config = dict(
    d_model=96,
    norm='layernorm',
    positions='rope',
    warmup_steps=228,
)
Each number is 500 + 50 x the weight over its row's rms, rounded and kept within 0 to 999. Layers, rows and columns count from 0. Numbers have three digits each. The size before them is the row's rms in percent of the matrix's.

# layer 6 MLP down, 96x192, rms 0.163, rows 0-95, columns 32-63
089:498412493571485532601481540514469506526504522505497496543558431482495529601532528468502476467513
082:480504509533467441489584548544493490611488420491482438435483475439561454449537474628491500461487
098:483539538595474521579511462497434471494477482545570531501466565477480522523525454481421434517441
098:498557472610533593463554446480400444596399488570563604426477487500546473513549413440452438462557
112:502527556528500587419518508540463477561413458580478462530551502534509424586465459452484551609559
101:456482525428539508470550674573518457526524451465470533508520497484491499498484466598554528589467
103:528471538498477543458544491501438504463506522444481546558503470451452452526487482578434401431529
084:532497509534570523561550476392451592467437539471486563498556471528552534525559442485464570525429
097:525417508541515504474480375567563493415556579403541454427504467474478503497426508517495481416508
099:570468457499491441526537518614560554536492495531446455488436527450522481464447447508507518584558
111:565429440528400466532475404575478634458492529405498465560557474464521574472466530499434497527523
096:465485589592490372548492488475481562450539422537507446557470463399589460503442517402474437594510
089:571435575429542544480534536482541495606479435542495497551494507533497464568486455445425526559452
107:507537489383470495438494632379508440506413418492523574529462567497583476430562527453468421543473
104:588522412489501494464452595565470552472483478452465497499502482574467582463492469509481513543509
100:449540606564483581482459401494497493475449540468477489441422508591406557444530415497458403505539
085:636444605407406429522491558522546523445526528479612504446465485482554458548522493495567447557530
104:540529520478460427538503656481526538546494391535527466467522515457556436464502516478524478437500
098:569420536495504563490529504458586477466489559497503467515574492413481439596454611436531515434524
088:480511459525528538608464498496503434420492532510495590391473541461532577399568558434446554494526
101:497492534537456464536533432526476510599506492499518421455494539528500532467475506500542498426551
097:476526415504474506485514371609485523593533428531519519525480517486491459484508493570523463415567
095:483478362436486548469495596444448505411535485485578534579486414529430546540581515432497461488495
089:560520465382539479499504508444564498492458457527426562564437434499519526502431410417550488488557
092:448435431491492401526428507500590477463550506467490456537489444445518626504544513516563495499524
108:460518444480505458530609474367562455470526495529488483564533594450463491401477474492506509527470
088:484476535442368491494450389456520476453494487497490568485571522503462430481516519513475538575561
099:469443577511508458440562504554478468585517569468436452451621418532461451586494542462471508501497
107:583651453498481423477511369492506543445529572529482436542522549499485557461483487514533560531525
102:575573460572570476479511450538452450488473452553470480494458523508433400462518510486582480452454
098:452494476576466500548512647528453482505613522465476447448407506554455550515509455516506488543477
152:491578471531547517513544467433498496561455571478576531501503529430541461491550529468611466463541
095:441518579517507505519415470517487396467442493532481473509376493441523526498544565520578540527540
090:535513474494533513393583546531479429477432486507509486579511517381515492493437475509479487434454
094:525454372515442545445517437467481595580496456499535438484484449477516490451491510502516495439515
095:453492545417581606524539506486426449476531485495534536577453453445515493563448515523502450468551
092:426490436436546578455473596495487466580457456543560555443492515547525395408565444582466463542502
095:450445508428499470589476600511481557526530611524560551435526497491494489481503492507416515576517
107:470540452555483518462467569440512569558497559496540498614559485532499483623539518494522487428513
091:448529606405494555446519548419552487512625532524495551544483536450534449476504480427544511583457
100:552445574552462444384530549490575459533372579550422467510469391553445467537493385419494450468512
094:580446557474508414542544386579511566474574527530467501595556512513525465470564509519454626500469
098:520462398410505476575560481530514493524541486493476489470406504527452391375489434501461457504472
107:518524566526421497393476498500502476529497491560437517427424508473460485401491500567489482531556
095:534601498476527548556467544469483513488397475527528591429494538431591453606486466448485549466477
111:483519525517474471509452392458482482299534504535540550553540459449461568512581519516439511443596
101:514556492548447432466515467593551586493548494446561446520492464505493500498360435485590508549542
096:515461568577544464506514603507478525521488517521487500542570532476487475536447599505536579493546
104:500419404486419535533494479514485496472561461431529467462444461474457473461479437510514472469669
111:480393511455527512580472556552474447504522471521523557531480419510457548518545603461560498499510
099:671464536442572556504438507543512633528503514520522456407474519473478496443524654535440493574451
100:478515405513552429540558468540517543393559456456514495560535448601492456506590468472438542504424
130:473549529447540481505413578519532458576430529495494600536497520537509527513434552494516498533446
098:481513476468466442453452571506495405517624546559427518530518559453480514495516571588521512362470
098:418487547635571565560434534428417454559505479497487467381528495532549515521523455394463524486463
087:452499546568433447508449485537477529455474493392472521471487583492568532478532482410410427527504
093:388529556533528523507530501496469407463445542606545465553473517508479610534505480499519514538521
103:604542507502453497566522398540442513593544501524483473452557504535520388579506539442581468503500
094:473550462525539416486474409538545476445546471483462497397454435579533462407448520518573496548345
097:556564460554604504541556507413475537530525452511475517532562587526448471545524392425478433470460
108:538595522533556512470495452479579546512521437469483446527531539418581458491408467569514610443518
095:415549521623572537505464482434556546565399513489451492451448537517522439528509562503463449507430
101:571461466448496441498501352484547526541590407531542587457490436649467505423444510518536466587430
122:437475469490487466529434481442475495558480474477452511563520460534536565522493466483430455508355
095:526515542478541501549523417519515534481479544508541486462415526519502444457615509556528441458469
092:510580498553507494410502582472492437576489510528476473538532518520463497544430455559562413481479
096:443528588549435582501511443476450571513563497568526463510516554532504464415536508488518604430529
123:483468478565487487458575407509504478382390487533614421462480488464441574418482500425579522572486
104:525497448455415496463467370546514477445411523445459423455527497434509449503508435466531582498474
105:479528484440499519541508573441460403488408562458498443536440422488472544568488469475427552513406
102:498420542464547460492503485510491517440473509544490428505474413581505451605449491507553443512525
092:586536493621531512453491555445541557482468526485523433494495504463534528560503498493519597477425
104:527442487529471519501552516511587522429552474532513531508539470599358533433485579507503425545503
089:360436478448495605481468492566541458460522480496431584514469455504537494510597528587503544470472
088:556505533392448521573490410551543565394417534505454451465540562462548491417543497527427565506625
092:559473414501521498558485630591501463496501497455529458513470527523503537464536502560529475477502
091:437605457571487522475564555515487547566584499522500437473554551560543479576527533442414442435530
099:468475474499494437437456388476543575563507511432549513479540505509529517380490478545579509570400
101:494475542420434518525534490489522464539521490619475587470473542480482558571461498544518495462580
107:536424516531542533374489616497401514477551607464531520580519497547456524589536438426548577496445
148:558480530504517576478430519506455503558527423487409547514529495554517538554383569547506555546537
105:433510498467488398489558448468542499512559533524494467524537546578516575502451520527496533494411
091:461483482501511467438490488489513453465509427412541516503490490478504493469546556583531451462506
092:390538483512556434507582463457542429491453592528423544494489530501503559401452493509470521515404
092:434475493521437572594476493501495462458547574507509663492487457491429537610522464550482453487530
088:542524460512548470479487591461522483499519507516471546473504486461618402569482554518532573448479
107:583490547471511486570499523600421524467506450441621461447552542446513483612491586528479496498551
098:443508509499441483514466543517519512476477581455511521521581462495483526457548462551469574496539
098:524511457395440415508460480475528537493448495413528494507500530479474531470490515448468462489479
088:526469484536548535539466429431505601471503517517424484509480518468429536471509465492548595556587
087:360522475507547566468528458462502444384481580474507578506504540515463602603452520406433506438490
099:431539525432425578495459556462523548527564439586532493536505512510462465472568534589399446514466
099:465524471533577464497482476532466388542487619510495499495488513507564532533431555484506497503502
108:494425428465588476574570558524573417554477526499577582587481454433553573506554585576642529470470
093:430537515404510561555530532476459433467550450494519461533437501609477591403502509536559556476567
093:555600500431491509401504517448416481574486463470461425449501515459477446590441473427476499516549